{"n_layer": 14, "d_model": 512, "n_head": 8, "n_kv_head": 1, "head_dim": 64, "d_mlp": 2048, "vocab_size": 8192, "activation": "gelu", "norm": "layernorm", "norm_place": "pre", "norm_eps": 1e-05, "positions": "rope", "rope_base": 10000.0, "rope_fraction": 1.0, "qk_norm": false, "attn_scale": 0.125, "bias": "none", "tie_embeddings": true, "parallel_block": true, "extras": ["capped logits"], "init": "normal", "init_std_qkv": 0.0276, "init_std_o": 0.0, "init_std_up": 0.0276, "init_std_down": 0.0, "optimizer": "soap_variant", "lr": 0.00187, "beta1": 0.95, "beta2": 0.95, "weight_decay": 0.1, "lr_head": 0.00732, "grad_clip": 2.0, "warmup_steps": 200, "schedule": "wsd", "decay_fraction": 0.861, "decay_shape": "linear", "final_lr_fraction": 0.0, "batch_tokens": 131072, "seq_len": 1024, "doc_mask": true, "train_tokens": 568500000, "steps": 4338, "dataset": "wikipedia_en"}
Each number is 200 + 40 x the weight over its row's rms, rounded and kept within 0 to 999. Layers, rows and columns count from 0. The size before them is the row's rms in percent of the matrix's.

# layer 4 MLP down (transposed), 2048x512, rms 0.065, rows 1565-1592, columns 256-383
102,186,264,136,176,149,132,205,213,241,228,201,193,186,203,220,295,132,166,146,145,185,282,175,200,191,217,244,182,240,246,150,229,252,149,211,203,203,160,207,183,192,242,193,183,157,223,216,156,206,213,210,224,229,234,216,143,180,168,227,233,161,158,191,238,190,232,144,246,192,232,184,189,199,154,213,130,148,131,202,187,192,210,172,255,229,228,144,201,197,244,222,230,243,201,226,163,193,208,199,211,250,228,214,142,161,175,176,166,263,200,189,174,124,180,206,166,274,177,174,169,157,196,226,285,236,253,211,188
101,201,197,184,178,269,171,159,165,169,235,180,185,151,165,202,232,157,284,234,247,173,212,141,180,231,222,266,237,216,200,135,194,180,162,165,196,232,232,145,209,219,249,314,222,230,186,248,161,185,166,189,258,220,198,182,230,165,186,253,240,174,181,184,267,214,184,237,166,168,217,230,157,185,268,197,150,239,242,260,115,193,180,173,245,155,226,203,192,202,198,218,214,196,195,268,167,168,166,200,124,209,212,154,177,175,189,195,244,202,193,155,152,208,224,172,138,309,215,156,265,195,201,204,204,220,184,180,223
096,247,202,226,132,215,277,248,151,145,277,183,229,148,143,208,201,228,262,253,221,262,179,205,141,223,285,222,224,251,289,274,247,136,242,234,234,231,210,247,207,225,272,197,217,78,230,161,185,181,154,124,223,155,274,228,199,246,233,138,167,171,211,166,156,132,297,181,209,204,139,254,208,167,187,124,165,159,215,114,142,223,164,163,194,203,169,198,196,184,201,220,170,212,188,208,227,226,218,204,194,123,182,144,298,139,227,158,153,277,197,196,202,158,234,288,215,282,173,204,223,277,214,203,255,231,206,184,198
097,214,208,175,148,177,339,263,211,200,246,213,170,194,144,204,181,193,225,189,194,178,162,153,205,171,222,194,148,196,196,191,223,148,226,201,165,230,142,119,255,184,200,231,176,222,236,186,201,163,206,233,236,231,179,168,212,194,282,215,196,204,210,244,158,239,242,134,173,173,181,179,242,186,199,159,132,216,201,209,91,123,199,259,215,237,285,197,191,173,190,138,244,199,233,194,223,189,173,255,287,234,241,184,211,98,168,224,182,200,199,234,183,228,219,261,156,190,283,209,170,280,172,183,229,82,183,263,158
092,145,228,184,166,218,162,117,201,231,202,209,148,250,163,195,190,209,196,165,144,192,165,185,227,201,228,210,164,211,134,200,176,242,144,308,173,217,188,227,209,268,241,262,213,245,241,188,164,211,205,208,209,155,192,138,187,221,173,148,195,213,238,220,242,250,192,205,173,241,155,189,199,275,218,170,201,160,208,243,171,130,277,303,187,222,240,217,131,158,177,152,226,162,138,154,188,226,265,121,142,193,187,246,245,179,192,272,197,234,206,205,144,265,258,164,228,215,190,191,230,194,238,217,247,198,209,195,259
099,168,259,141,194,221,128,204,162,222,254,222,203,214,168,228,164,175,149,184,235,206,230,186,210,207,202,242,104,150,179,168,213,137,219,178,194,256,164,204,261,157,139,143,158,141,236,211,167,206,166,230,176,234,203,214,233,220,200,184,202,236,158,246,264,192,142,281,166,219,229,208,190,274,257,176,177,182,141,199,233,184,223,223,245,172,154,108,143,268,184,183,158,239,242,219,238,160,215,175,158,251,172,217,216,214,212,197,167,124,236,235,171,184,199,201,200,219,238,204,199,162,178,161,186,237,207,216,251
102,215,169,212,207,242,124,251,191,150,208,216,202,149,206,217,206,219,203,305,181,126,167,291,250,198,184,148,161,229,202,235,226,143,194,201,179,285,130,229,251,264,173,204,150,178,135,185,236,154,253,170,190,156,240,239,237,141,205,311,206,244,192,284,203,220,180,142,172,229,198,229,171,223,206,153,182,300,124,186,114,185,203,203,172,198,119,261,186,231,208,142,174,259,232,153,212,301,235,172,165,234,196,187,244,151,231,210,285,187,181,179,196,158,200,236,200,217,216,234,175,154,205,222,243,184,240,213,258
100,206,121,245,123,259,195,229,162,178,207,164,235,227,199,199,201,148,230,287,205,172,102,220,205,160,187,269,168,207,170,226,215,254,168,185,151,199,215,212,121,204,193,183,215,203,233,215,115,238,222,195,179,243,123,234,205,202,111,221,223,213,176,274,109,206,239,158,209,203,189,207,180,151,279,208,272,158,264,157,182,127,211,177,215,251,145,216,200,233,247,182,233,262,170,198,120,221,263,181,127,232,201,109,74,195,140,225,226,247,219,170,220,152,179,94,167,209,227,142,129,240,189,135,186,191,202,161,193
094,281,268,194,148,206,145,268,219,206,193,214,276,157,165,202,175,136,200,221,203,161,240,205,207,217,182,293,175,226,179,179,165,135,179,175,199,243,269,240,271,168,194,296,197,235,243,226,214,260,227,241,249,166,194,194,256,112,206,259,182,240,236,243,196,168,276,253,280,219,182,199,225,212,196,166,204,183,167,185,167,169,192,159,233,136,238,202,211,206,180,170,207,202,93,214,227,188,121,206,213,189,224,219,214,215,144,222,210,177,235,241,315,195,214,222,136,311,190,193,225,220,171,118,198,220,154,233,245
103,188,195,264,238,256,182,230,199,258,120,197,232,173,230,248,244,168,237,227,138,194,123,196,214,208,175,232,143,228,207,207,219,301,164,186,251,206,166,225,162,163,180,207,181,151,275,176,257,198,276,243,205,118,234,217,250,134,244,138,199,215,256,154,187,210,207,173,242,284,222,206,228,231,181,193,109,187,161,267,258,219,231,134,215,194,169,268,228,183,165,94,198,152,171,222,188,205,231,195,177,272,176,304,165,192,170,247,211,188,144,224,241,155,216,300,196,260,259,238,213,229,201,204,254,172,248,192,214
094,185,199,229,208,171,119,254,195,173,144,125,109,165,169,233,228,206,222,219,186,239,238,245,180,195,207,178,227,177,182,304,117,275,237,219,172,234,214,273,153,244,197,172,151,242,234,123,196,242,204,223,271,169,144,234,129,247,167,181,168,218,185,177,291,229,193,252,217,189,213,200,197,224,247,198,269,182,215,223,202,248,236,189,273,293,186,201,200,177,144,215,158,161,234,200,179,158,232,222,220,201,228,157,243,196,199,165,266,185,271,263,206,214,220,209,218,203,160,175,224,257,105,154,186,172,269,223,220
103,224,178,134,190,189,233,261,178,201,120,193,155,178,188,241,178,213,127,194,172,164,176,209,105,281,190,188,185,185,204,284,175,159,180,137,208,222,154,193,183,259,246,199,179,229,138,205,205,144,262,208,175,261,191,206,221,126,212,185,213,157,221,228,212,147,184,236,174,201,194,274,194,195,210,142,175,160,147,183,239,221,241,220,146,252,266,240,204,157,200,185,239,259,281,143,175,161,86,154,169,218,235,207,208,231,209,205,166,126,253,147,196,224,228,262,189,193,157,260,144,214,245,120,239,213,179,218,211
105,216,188,207,185,249,226,187,248,169,193,156,195,194,198,173,206,232,147,221,175,159,172,205,187,223,250,214,173,167,188,151,171,153,250,207,255,194,142,224,149,293,248,209,155,266,200,188,253,191,177,155,185,248,218,178,239,344,213,140,212,258,228,272,178,221,243,150,157,197,195,264,185,162,231,216,169,276,176,112,154,189,134,262,233,159,203,233,205,178,216,271,156,230,186,140,162,147,240,213,207,253,220,210,232,233,240,248,160,234,220,129,263,215,160,188,246,219,187,205,285,164,231,277,95,177,136,167,229
098,215,165,222,209,236,193,260,207,158,215,126,210,238,228,237,223,195,189,196,258,255,209,162,172,183,217,177,257,208,213,197,202,191,256,180,248,180,166,235,224,109,200,225,184,202,203,165,164,158,186,281,180,271,173,193,209,226,209,119,140,161,68,185,151,218,184,211,222,186,232,143,190,205,227,263,117,180,186,267,257,181,150,232,233,194,274,135,242,182,177,111,245,237,166,203,187,175,194,193,246,237,181,132,216,200,251,149,204,175,206,193,221,218,244,183,268,238,249,192,211,163,178,241,265,117,181,227,209
100,199,228,196,215,204,133,151,189,168,210,228,127,183,190,174,256,251,183,204,161,186,136,266,211,190,147,138,256,289,253,207,86,226,263,215,196,172,188,137,177,209,162,85,220,190,217,226,152,220,230,229,212,185,178,237,178,172,312,154,209,202,151,224,165,200,171,207,281,164,215,189,207,183,252,215,144,222,204,156,164,225,219,146,174,141,117,196,144,267,192,138,154,140,221,256,110,139,190,188,241,227,221,187,171,166,170,194,235,218,170,157,115,191,206,126,224,170,264,204,212,229,179,197,239,182,173,176,238
105,132,208,184,200,204,268,256,179,247,160,205,136,120,216,261,216,143,249,184,179,242,145,146,214,159,265,188,190,201,244,209,189,211,170,205,133,227,158,124,74,254,145,268,217,215,235,243,111,145,204,182,210,101,171,201,236,207,177,210,205,258,229,248,222,176,251,175,155,154,124,280,213,184,192,179,221,161,197,238,182,155,224,226,133,167,233,186,224,156,313,205,219,219,222,205,180,195,174,153,172,133,214,217,210,230,201,222,187,223,246,233,236,249,148,193,244,145,107,239,234,148,187,238,205,172,152,222,181
103,167,219,242,209,88,212,233,262,330,250,213,143,199,185,214,218,199,182,256,274,278,257,286,246,190,173,179,187,225,210,219,152,149,171,266,248,187,231,240,189,189,198,197,147,152,198,177,211,178,218,183,243,164,253,207,182,241,171,230,193,224,183,237,193,245,217,212,176,226,157,259,202,160,242,273,203,244,156,161,232,177,273,239,140,201,160,212,198,227,181,237,207,169,201,217,245,176,197,204,196,158,214,216,184,180,204,235,201,244,236,211,244,204,181,243,205,179,226,205,175,307,175,154,239,200,216,206,274
095,220,147,227,147,224,250,191,220,184,228,149,217,168,198,253,186,226,172,195,231,178,208,257,223,170,252,204,169,202,216,294,267,255,254,185,184,201,240,243,196,155,159,242,171,171,181,128,140,196,178,142,229,231,130,213,199,224,236,202,160,231,141,224,179,227,132,179,122,264,251,198,211,181,199,186,265,200,202,199,160,181,174,206,119,170,202,223,201,205,286,200,216,189,176,189,194,220,238,166,248,247,207,184,139,196,183,180,214,234,206,188,231,180,220,186,295,207,190,218,183,241,114,236,186,133,204,182,239
098,147,196,253,199,179,196,157,216,159,201,271,148,115,198,202,162,189,198,210,214,221,164,240,179,206,190,196,111,243,140,189,164,151,168,273,204,218,196,169,171,192,234,162,179,241,152,194,280,118,196,216,122,174,212,228,190,217,196,129,193,237,177,120,218,151,173,235,264,145,209,165,141,171,167,236,244,159,239,226,152,170,196,274,167,190,202,211,254,223,163,211,229,192,219,213,160,183,179,142,197,157,181,208,235,208,254,242,235,176,238,155,191,237,146,177,244,112,187,190,259,155,250,164,216,172,239,290,276
100,214,148,163,172,210,321,228,146,134,273,184,170,162,216,164,231,164,209,158,250,233,197,244,166,143,261,108,209,289,226,205,207,248,175,237,249,130,172,175,229,212,221,226,179,164,296,228,200,197,176,229,225,207,238,218,190,175,215,188,163,202,199,160,198,220,161,215,204,217,250,234,214,203,199,161,225,191,211,123,182,180,169,204,221,195,201,166,235,218,185,191,188,207,208,219,220,213,233,238,243,177,207,252,238,155,217,211,221,183,155,221,217,159,215,204,198,203,300,138,279,222,137,180,215,248,280,267,152
103,205,179,226,148,197,211,173,250,201,176,167,181,203,207,128,274,224,250,118,156,162,147,144,199,168,201,272,198,233,169,152,174,254,206,201,219,217,158,117,240,214,223,202,158,82,200,252,190,190,159,190,215,192,158,203,169,195,225,215,138,187,153,220,201,198,205,224,203,243,215,99,169,126,125,257,229,119,243,174,194,227,226,146,178,268,224,220,242,193,236,215,188,246,260,306,185,128,204,160,173,167,171,248,179,162,214,242,190,121,222,212,192,264,208,281,176,179,217,211,231,173,138,241,237,316,250,199,170
097,225,205,176,169,204,199,242,256,250,320,177,263,172,229,189,134,165,197,225,182,165,149,178,120,194,217,178,231,226,228,166,316,225,205,210,165,188,173,196,264,113,214,183,236,179,305,196,194,186,259,153,267,191,171,201,203,241,179,219,204,240,160,204,255,243,207,211,217,231,232,235,156,213,214,173,198,220,181,138,274,194,206,154,221,182,250,161,186,168,185,123,200,218,168,178,183,252,162,259,250,204,140,143,168,96,192,207,189,249,231,205,240,148,195,214,252,221,216,166,281,152,195,183,146,201,215,110,200
094,209,228,223,186,183,200,175,150,193,186,197,203,130,179,248,197,195,186,251,214,239,184,231,74,236,230,137,211,192,290,178,151,220,198,254,229,200,217,218,299,192,158,187,249,193,235,101,182,212,241,228,208,203,174,193,197,186,227,110,190,225,134,199,197,176,140,246,163,199,200,172,165,171,207,222,181,169,269,230,139,194,104,147,214,142,173,204,204,239,219,174,226,203,293,272,177,194,165,267,229,118,220,226,192,203,158,273,199,179,162,263,237,146,218,192,202,188,98,190,195,169,183,84,208,172,117,207,191
100,201,181,137,138,185,135,246,234,241,153,183,93,127,188,175,315,187,148,165,190,158,95,217,270,187,168,219,197,178,233,212,195,136,213,193,228,168,208,253,149,184,151,125,197,161,212,167,265,231,202,164,193,196,172,144,248,179,186,171,238,188,188,169,221,170,164,236,237,179,249,103,216,181,190,182,268,173,204,205,208,151,193,227,221,249,167,124,153,201,186,194,237,147,288,187,194,181,233,159,253,222,131,166,304,248,230,234,171,149,237,234,189,154,239,152,247,242,204,270,171,209,203,250,172,189,219,203,147
103,167,190,169,166,153,185,186,165,229,171,163,192,225,211,232,252,196,197,230,131,224,281,203,181,217,160,164,285,268,215,157,211,187,202,239,236,196,189,267,267,182,221,225,102,244,217,233,193,209,241,233,125,125,248,194,219,183,213,117,265,193,324,172,188,164,179,259,182,226,189,176,173,256,220,275,169,121,214,114,252,260,201,133,252,223,189,203,233,166,148,219,161,194,246,195,217,157,232,148,244,242,176,273,139,120,142,215,189,264,170,241,240,255,232,202,211,207,219,240,200,241,193,195,267,236,244,98,199
103,188,213,232,168,258,279,212,148,231,186,224,161,172,130,166,214,260,217,141,171,189,209,199,197,181,183,149,211,165,186,239,216,202,189,163,133,234,185,222,174,243,218,187,118,185,178,177,131,204,193,236,209,208,145,205,155,176,200,156,172,182,151,234,169,227,181,111,172,227,219,194,204,148,176,283,184,157,212,210,147,223,178,222,281,191,217,151,175,178,163,255,134,211,139,163,199,178,161,255,196,205,176,175,211,237,174,189,239,140,190,260,158,189,199,151,114,225,203,203,225,195,196,265,165,250,206,158,248
109,133,192,197,187,311,175,178,162,181,185,217,204,113,220,238,307,166,186,198,174,206,208,215,130,251,162,176,167,185,212,204,157,260,223,228,222,244,165,146,100,203,201,207,260,207,178,202,235,250,193,194,249,191,202,180,243,190,191,203,246,201,297,168,190,175,235,215,174,204,208,221,225,215,234,168,149,207,175,268,235,261,257,256,206,307,249,235,227,243,295,205,217,145,203,134,203,196,220,162,195,208,221,222,238,191,189,151,247,193,149,207,207,240,294,209,193,124,299,169,187,264,249,203,210,274,266,230,210
103,218,191,182,113,156,241,170,177,204,193,193,237,169,197,153,186,276,221,184,308,203,195,231,224,225,247,220,197,224,220,140,166,166,191,208,209,210,297,251,221,223,197,209,181,199,280,161,226,243,211,210,219,326,248,189,189,272,186,176,184,136,99,171,221,227,200,178,142,256,241,191,180,203,228,224,207,215,143,201,187,202,246,230,209,131,111,120,267,268,218,196,155,197,218,200,166,194,187,233,232,192,231,164,249,298,248,244,250,269,179,177,156,160,173,197,177,229,265,218,253,214,229,185,149,315,192,213,152
# layer 4 MLP up, 2048x512, rms 0.0697, rows 1566-1592, columns 256-383
100,238,252,150,184,221,221,224,270,163,146,235,266,192,107,168,270,245,114,150,129,199,214,258,210,171,154,166,169,250,195,202,142,235,224,203,228,219,267,178,210,194,190,144,197,239,328,171,216,199,260,220,221,156,175,202,203,143,155,113,141,236,227,158,147,225,184,258,239,143,255,209,206,208,216,210,160,223,240,166,142,238,311,229,202,201,167,179,204,142,187,220,283,183,239,187,271,213,189,142,217,255,182,238,185,213,240,181,183,172,165,218,184,133,238,175,227,171,149,245,172,159,200,151,247,165,221,173,255
108,205,193,180,163,153,152,227,151,207,196,178,122,252,228,220,259,243,186,206,237,160,128,196,224,220,142,109,123,203,183,175,124,224,126,191,218,194,171,233,242,265,218,207,191,138,234,214,222,153,200,225,180,204,196,264,211,179,169,219,246,199,131,206,160,199,201,251,189,229,235,179,178,169,178,278,264,218,210,241,165,217,190,197,190,210,190,175,246,234,252,185,193,161,162,183,210,190,171,162,133,207,190,208,168,166,252,250,199,150,259,198,204,150,138,203,193,197,211,183,276,217,224,186,179,197,275,159,147
092,185,181,222,180,214,142,178,230,288,192,226,246,152,147,228,255,213,213,261,199,201,215,188,280,131,294,180,214,206,180,212,81,181,197,253,247,273,256,208,174,245,164,114,123,159,239,190,181,206,218,247,119,231,169,164,216,250,204,168,217,237,231,236,215,239,195,228,202,214,168,178,189,190,165,203,200,264,161,211,253,194,177,229,227,177,195,239,156,67,235,271,239,246,210,199,265,214,208,186,177,183,272,189,241,181,171,213,202,176,210,211,155,202,146,176,144,74,216,135,162,179,185,199,261,278,273,207,153
092,195,198,197,229,287,271,213,230,153,212,197,287,172,207,196,206,181,201,173,200,122,227,186,258,223,204,243,208,151,200,182,198,209,164,168,245,210,207,191,246,142,182,219,204,213,232,198,234,136,239,236,191,206,236,261,179,193,254,129,197,172,155,222,262,160,203,109,281,177,204,218,145,174,254,207,261,169,202,183,238,184,121,211,221,280,210,159,268,253,228,258,245,178,167,148,210,212,250,213,184,219,209,208,174,252,231,190,233,141,199,226,261,169,155,194,228,201,181,204,241,180,213,147,223,259,195,225,187
100,167,172,196,213,202,252,269,229,143,202,194,215,224,107,215,183,225,221,282,138,309,115,246,221,216,227,212,196,211,228,170,199,219,185,161,205,178,189,173,139,132,120,272,258,240,204,211,226,216,265,208,194,207,168,176,158,215,145,213,199,123,236,190,214,150,167,221,236,227,188,219,208,193,184,211,226,191,214,213,142,145,167,269,132,176,177,190,247,175,216,132,185,122,246,283,128,252,236,223,260,203,228,158,145,208,236,195,134,209,172,266,193,162,226,224,201,188,251,169,200,207,290,180,229,194,266,160,175
103,232,259,164,138,147,179,189,271,273,185,176,205,210,159,154,250,219,186,189,211,242,217,167,221,153,201,193,153,148,244,208,264,248,241,166,243,268,259,186,128,96,210,236,221,208,199,210,170,229,173,218,261,211,173,145,133,214,199,145,184,195,181,229,208,264,185,241,171,254,194,180,171,277,181,289,155,208,206,166,152,217,203,183,223,226,212,200,238,232,172,141,161,162,197,150,214,184,177,232,147,140,251,140,210,252,222,212,259,143,189,300,240,162,139,183,218,166,168,242,225,228,160,216,177,172,170,243,136
099,225,179,233,250,163,153,222,207,223,141,232,194,218,165,105,162,232,220,150,206,216,198,206,107,240,200,201,184,211,260,237,180,184,216,180,200,232,251,306,214,175,185,170,227,172,177,129,253,206,188,247,236,139,255,184,266,188,229,108,179,198,190,191,106,209,226,176,178,223,195,221,232,206,243,216,263,188,154,201,146,195,135,198,271,208,203,192,227,157,289,161,217,205,212,82,235,232,203,221,283,241,172,290,204,214,236,203,195,138,225,250,195,274,238,166,148,174,257,263,187,264,179,200,268,158,185,210,182
097,166,250,179,192,202,302,226,181,176,213,218,156,180,222,185,148,168,158,196,182,243,239,159,242,207,122,202,241,236,249,168,230,251,219,127,186,213,201,206,210,224,172,238,248,185,120,224,134,166,171,202,153,209,194,152,258,306,191,209,128,167,107,160,172,159,135,193,164,171,210,232,158,220,236,214,180,234,167,197,160,214,256,230,187,149,224,201,232,238,198,165,202,248,252,206,221,243,212,163,220,234,185,196,225,166,247,152,160,227,219,195,141,227,65,209,184,231,153,175,202,173,136,200,171,167,197,208,189
101,177,230,178,206,191,182,213,155,260,325,259,213,222,179,169,179,184,159,263,155,228,203,175,166,149,177,168,168,136,167,205,201,139,225,267,252,169,159,198,168,262,208,239,172,215,155,155,173,202,155,277,172,265,235,236,223,189,241,244,243,221,185,236,235,193,169,207,144,185,175,194,241,229,160,273,171,131,179,244,236,202,159,248,207,248,184,232,222,232,212,116,255,180,215,176,198,188,211,252,213,229,236,201,190,149,197,259,227,300,245,231,202,259,170,237,181,209,222,260,220,151,132,244,130,177,210,200,281
101,220,202,135,239,240,254,159,194,294,169,202,197,205,219,175,215,221,197,170,196,192,185,264,238,203,236,255,183,210,155,162,229,220,209,178,185,166,182,231,256,223,140,218,238,200,142,284,129,245,176,165,159,163,244,202,229,174,215,204,234,195,209,222,177,191,249,198,193,199,190,240,251,111,200,125,150,203,241,227,220,196,176,196,175,211,200,227,202,242,313,217,167,252,149,191,217,254,195,175,200,266,151,175,188,301,238,164,144,135,139,122,195,173,184,213,194,270,190,186,199,138,236,295,230,210,202,167,172
103,153,153,211,174,239,251,144,193,230,253,253,239,189,131,192,204,199,233,210,175,261,137,241,262,219,249,177,229,121,174,148,188,206,190,217,208,239,133,151,216,141,226,165,300,206,272,126,186,255,224,225,193,167,111,174,235,185,245,222,178,179,176,135,197,303,157,173,163,188,244,230,166,204,167,243,187,192,207,208,188,195,232,166,159,225,207,193,254,178,221,200,195,245,168,142,157,159,211,237,165,162,224,229,184,164,163,189,243,217,249,246,148,152,143,179,261,213,146,118,228,120,245,263,213,188,185,238,145
100,235,185,201,132,147,228,181,206,173,175,204,177,215,156,245,164,225,185,199,213,201,334,217,174,155,149,215,211,184,216,195,209,144,173,227,304,112,184,194,182,206,196,260,161,202,278,156,327,163,200,221,232,144,141,181,215,142,171,170,181,217,220,218,184,297,205,233,171,239,209,164,218,271,170,213,243,162,230,205,134,176,213,242,185,214,215,249,246,243,208,221,151,242,228,157,193,116,135,175,199,182,151,170,212,219,216,237,230,247,183,240,137,251,188,154,229,222,143,186,174,179,215,275,142,236,219,191,144
102,208,171,182,224,214,217,151,229,297,230,187,241,199,233,196,197,195,191,236,175,202,148,269,273,214,200,151,277,180,139,206,210,197,211,248,151,167,174,203,178,202,262,230,223,194,239,205,240,194,215,202,257,234,184,226,190,183,228,157,264,143,255,142,235,187,234,176,145,209,148,255,243,204,168,232,262,190,280,192,136,191,200,226,149,129,195,132,189,142,216,214,182,180,225,186,155,195,140,225,214,177,256,185,192,232,155,256,206,151,163,224,168,146,168,180,155,201,178,186,199,207,148,227,197,280,153,152,236
098,215,165,228,186,166,242,223,152,238,135,232,219,216,175,194,209,178,229,187,205,233,235,181,184,235,192,224,213,155,165,196,241,180,289,232,195,222,202,222,160,194,120,251,201,183,231,175,197,119,246,184,224,228,140,149,216,230,169,213,176,266,172,224,207,195,284,211,133,256,183,236,223,181,112,204,304,112,171,152,194,139,186,208,232,270,229,179,177,181,254,205,211,168,226,181,224,247,248,236,194,206,250,155,187,185,221,195,200,233,260,211,212,193,214,250,171,200,176,208,237,147,221,163,268,108,158,112,196
100,225,200,207,252,190,285,161,238,273,160,178,161,181,187,247,247,215,169,234,173,229,197,169,147,203,191,181,178,241,213,209,202,179,295,189,265,214,198,218,129,220,250,195,213,205,198,258,252,162,153,215,190,210,203,139,171,129,161,218,245,188,214,233,241,203,189,105,183,242,289,193,216,156,214,164,134,162,216,170,172,221,210,223,191,162,225,277,220,236,146,172,185,114,91,190,186,234,185,222,162,216,272,196,248,200,239,112,201,199,227,281,176,160,209,235,215,160,244,153,198,256,154,227,218,222,208,178,245
095,178,261,265,230,230,201,146,106,191,187,167,237,234,190,235,192,224,259,207,209,196,221,200,184,148,263,155,151,179,182,149,196,282,190,120,173,221,247,258,227,251,198,268,224,206,178,192,232,272,228,178,126,246,146,180,289,222,192,247,234,200,214,193,197,284,306,152,256,241,238,204,231,170,240,171,212,233,181,166,205,133,235,199,228,242,256,222,229,164,135,194,101,203,215,256,161,264,229,145,160,212,200,215,162,214,176,185,141,256,198,228,184,230,185,254,202,194,175,213,230,149,241,161,203,123,192,177,213
105,233,248,196,171,216,234,239,219,247,219,161,159,194,184,169,233,227,200,280,247,185,257,182,261,235,211,216,241,205,163,115,186,127,218,121,179,198,193,185,290,185,201,160,190,249,184,246,166,188,185,148,166,125,181,198,212,204,188,225,200,199,177,156,146,208,225,194,247,294,209,235,212,228,221,138,165,245,194,134,187,159,262,95,139,246,177,192,178,263,195,170,176,177,185,224,195,195,243,229,227,241,189,232,241,219,223,176,172,218,276,169,174,182,195,164,170,162,204,137,187,137,270,210,205,184,135,200,154
102,175,237,110,180,157,104,208,230,175,225,264,209,180,172,170,197,227,186,178,276,263,197,173,180,196,138,202,135,175,156,121,214,274,184,238,231,287,160,199,195,136,236,236,228,144,220,240,141,196,159,195,228,277,202,133,196,166,242,216,189,251,181,208,220,292,147,225,203,188,146,264,212,174,167,168,168,216,197,177,200,193,211,219,188,162,210,207,254,189,285,211,195,188,259,219,180,185,208,265,177,217,156,237,299,183,191,238,183,185,188,179,185,179,213,233,200,138,228,275,119,172,180,213,288,182,209,218,194
102,188,185,185,188,190,190,171,197,152,218,210,231,229,152,261,176,122,212,208,166,256,165,227,221,250,263,151,146,252,191,223,124,243,168,204,200,214,237,171,92,166,158,264,207,186,182,263,153,213,229,164,153,254,176,202,176,148,239,178,137,222,217,209,251,321,169,217,188,251,202,152,273,152,121,222,212,209,303,234,184,222,209,192,244,130,176,244,164,178,169,214,235,296,246,177,217,192,179,190,189,131,205,227,214,222,162,187,238,169,257,141,173,277,186,180,182,184,181,246,169,216,164,222,127,129,181,182,252
099,181,292,155,185,163,118,183,236,209,151,145,252,149,233,259,226,217,256,172,170,212,198,227,136,147,153,203,237,229,215,193,179,194,197,210,158,269,211,169,192,230,223,234,199,217,238,142,155,210,170,221,151,240,183,165,245,197,189,237,188,254,207,177,263,159,115,156,183,258,172,99,172,245,203,257,194,187,210,203,279,263,217,231,181,269,241,175,228,163,147,179,215,205,260,218,217,267,210,195,244,224,182,263,197,241,189,268,186,208,169,237,212,211,178,173,250,189,258,173,157,192,148,149,221,160,161,197,250
096,138,228,208,160,139,213,172,222,210,206,227,184,237,289,230,170,231,237,233,156,156,217,175,225,197,185,176,245,259,212,150,173,241,168,221,259,191,238,134,179,236,209,263,223,248,259,149,199,177,255,273,171,186,202,248,212,184,232,187,148,189,193,161,188,201,187,190,216,160,226,238,242,159,132,231,187,143,142,144,202,227,197,167,227,145,152,198,204,185,281,150,159,135,232,254,206,190,248,215,229,220,205,247,245,239,193,208,199,189,233,127,199,262,220,188,189,166,201,230,169,199,144,240,206,218,250,175,167
099,198,215,120,175,223,202,198,281,264,191,215,189,186,179,216,212,199,222,128,168,129,185,242,278,200,135,244,198,147,143,214,189,187,257,288,201,235,260,138,85,159,209,273,240,119,170,252,239,155,203,212,174,248,184,237,254,207,192,239,213,202,266,214,214,143,251,116,174,222,155,164,259,225,230,242,210,172,198,186,187,190,224,223,197,200,244,207,162,214,182,234,206,206,126,211,194,211,204,185,174,233,162,163,244,295,199,182,225,142,232,202,142,238,161,147,215,199,156,165,161,211,172,158,206,302,202,242,193
102,239,193,198,197,223,154,246,235,200,200,210,223,170,154,199,149,209,231,217,211,223,182,214,201,201,222,140,311,228,153,248,166,227,249,234,272,239,217,195,253,189,175,188,193,147,251,172,169,192,180,197,249,217,181,241,164,204,202,173,221,212,219,174,96,157,270,192,209,240,248,151,201,203,200,225,100,263,264,240,212,236,204,224,208,210,269,179,285,151,210,239,260,203,186,223,177,280,158,199,163,253,166,162,172,186,128,260,165,202,173,192,201,219,192,179,228,198,201,129,325,242,237,201,184,160,169,193,206
106,175,224,197,194,200,146,211,274,225,210,144,221,254,198,131,271,187,242,248,165,244,235,137,178,256,224,220,207,144,251,195,193,185,164,154,247,144,111,173,124,262,175,145,202,240,180,140,195,269,209,233,256,201,211,162,199,245,259,234,162,169,208,174,162,167,210,217,212,188,217,270,142,241,228,185,166,101,205,161,177,172,266,172,188,181,182,179,250,265,155,241,217,178,285,229,164,223,232,206,266,181,190,217,303,247,286,178,147,111,184,159,207,199,165,191,143,125,201,261,180,167,231,140,205,152,209,218,283
100,269,207,207,171,274,186,130,179,254,310,199,223,193,186,186,241,272,217,214,183,182,215,203,147,170,222,145,159,234,219,262,201,145,192,245,212,219,183,198,209,212,159,211,172,192,194,203,206,222,256,174,150,137,190,246,186,246,232,139,319,151,274,181,279,172,175,200,172,215,247,214,183,244,179,161,189,181,192,194,203,213,188,200,195,182,289,208,120,218,251,182,270,126,183,208,209,182,221,182,231,163,236,216,112,222,188,195,220,228,181,203,161,269,268,183,112,183,201,131,172,242,278,271,211,108,142,191,164
104,190,180,206,206,171,194,236,244,336,245,208,231,245,158,185,242,201,103,229,145,242,195,241,171,208,223,206,244,133,153,184,209,147,205,205,201,188,171,191,205,172,155,241,211,247,198,257,142,128,107,164,192,129,266,184,203,162,173,224,156,236,143,126,204,254,172,131,163,101,304,228,195,227,228,184,225,149,243,209,175,184,174,258,245,267,191,238,229,142,260,191,225,172,150,267,186,221,244,177,161,155,132,184,226,147,171,214,182,168,221,203,215,251,173,289,222,244,177,230,216,180,209,170,248,111,201,217,209
105,206,231,245,220,216,215,247,196,250,128,217,225,209,194,249,186,150,162,230,204,233,204,167,132,126,196,154,200,210,249,177,153,238,133,209,176,258,186,179,244,158,281,118,234,192,195,223,143,218,232,204,136,153,218,186,251,144,169,209,227,253,241,189,205,122,204,227,262,233,81,245,247,193,213,212,243,162,199,175,127,129,197,203,214,154,266,192,190,208,172,127,183,148,210,187,253,159,263,121,228,194,202,191,154,125,186,222,170,203,165,276,187,171,237,265,226,204,209,146,236,249,153,198,199,175,223,189,135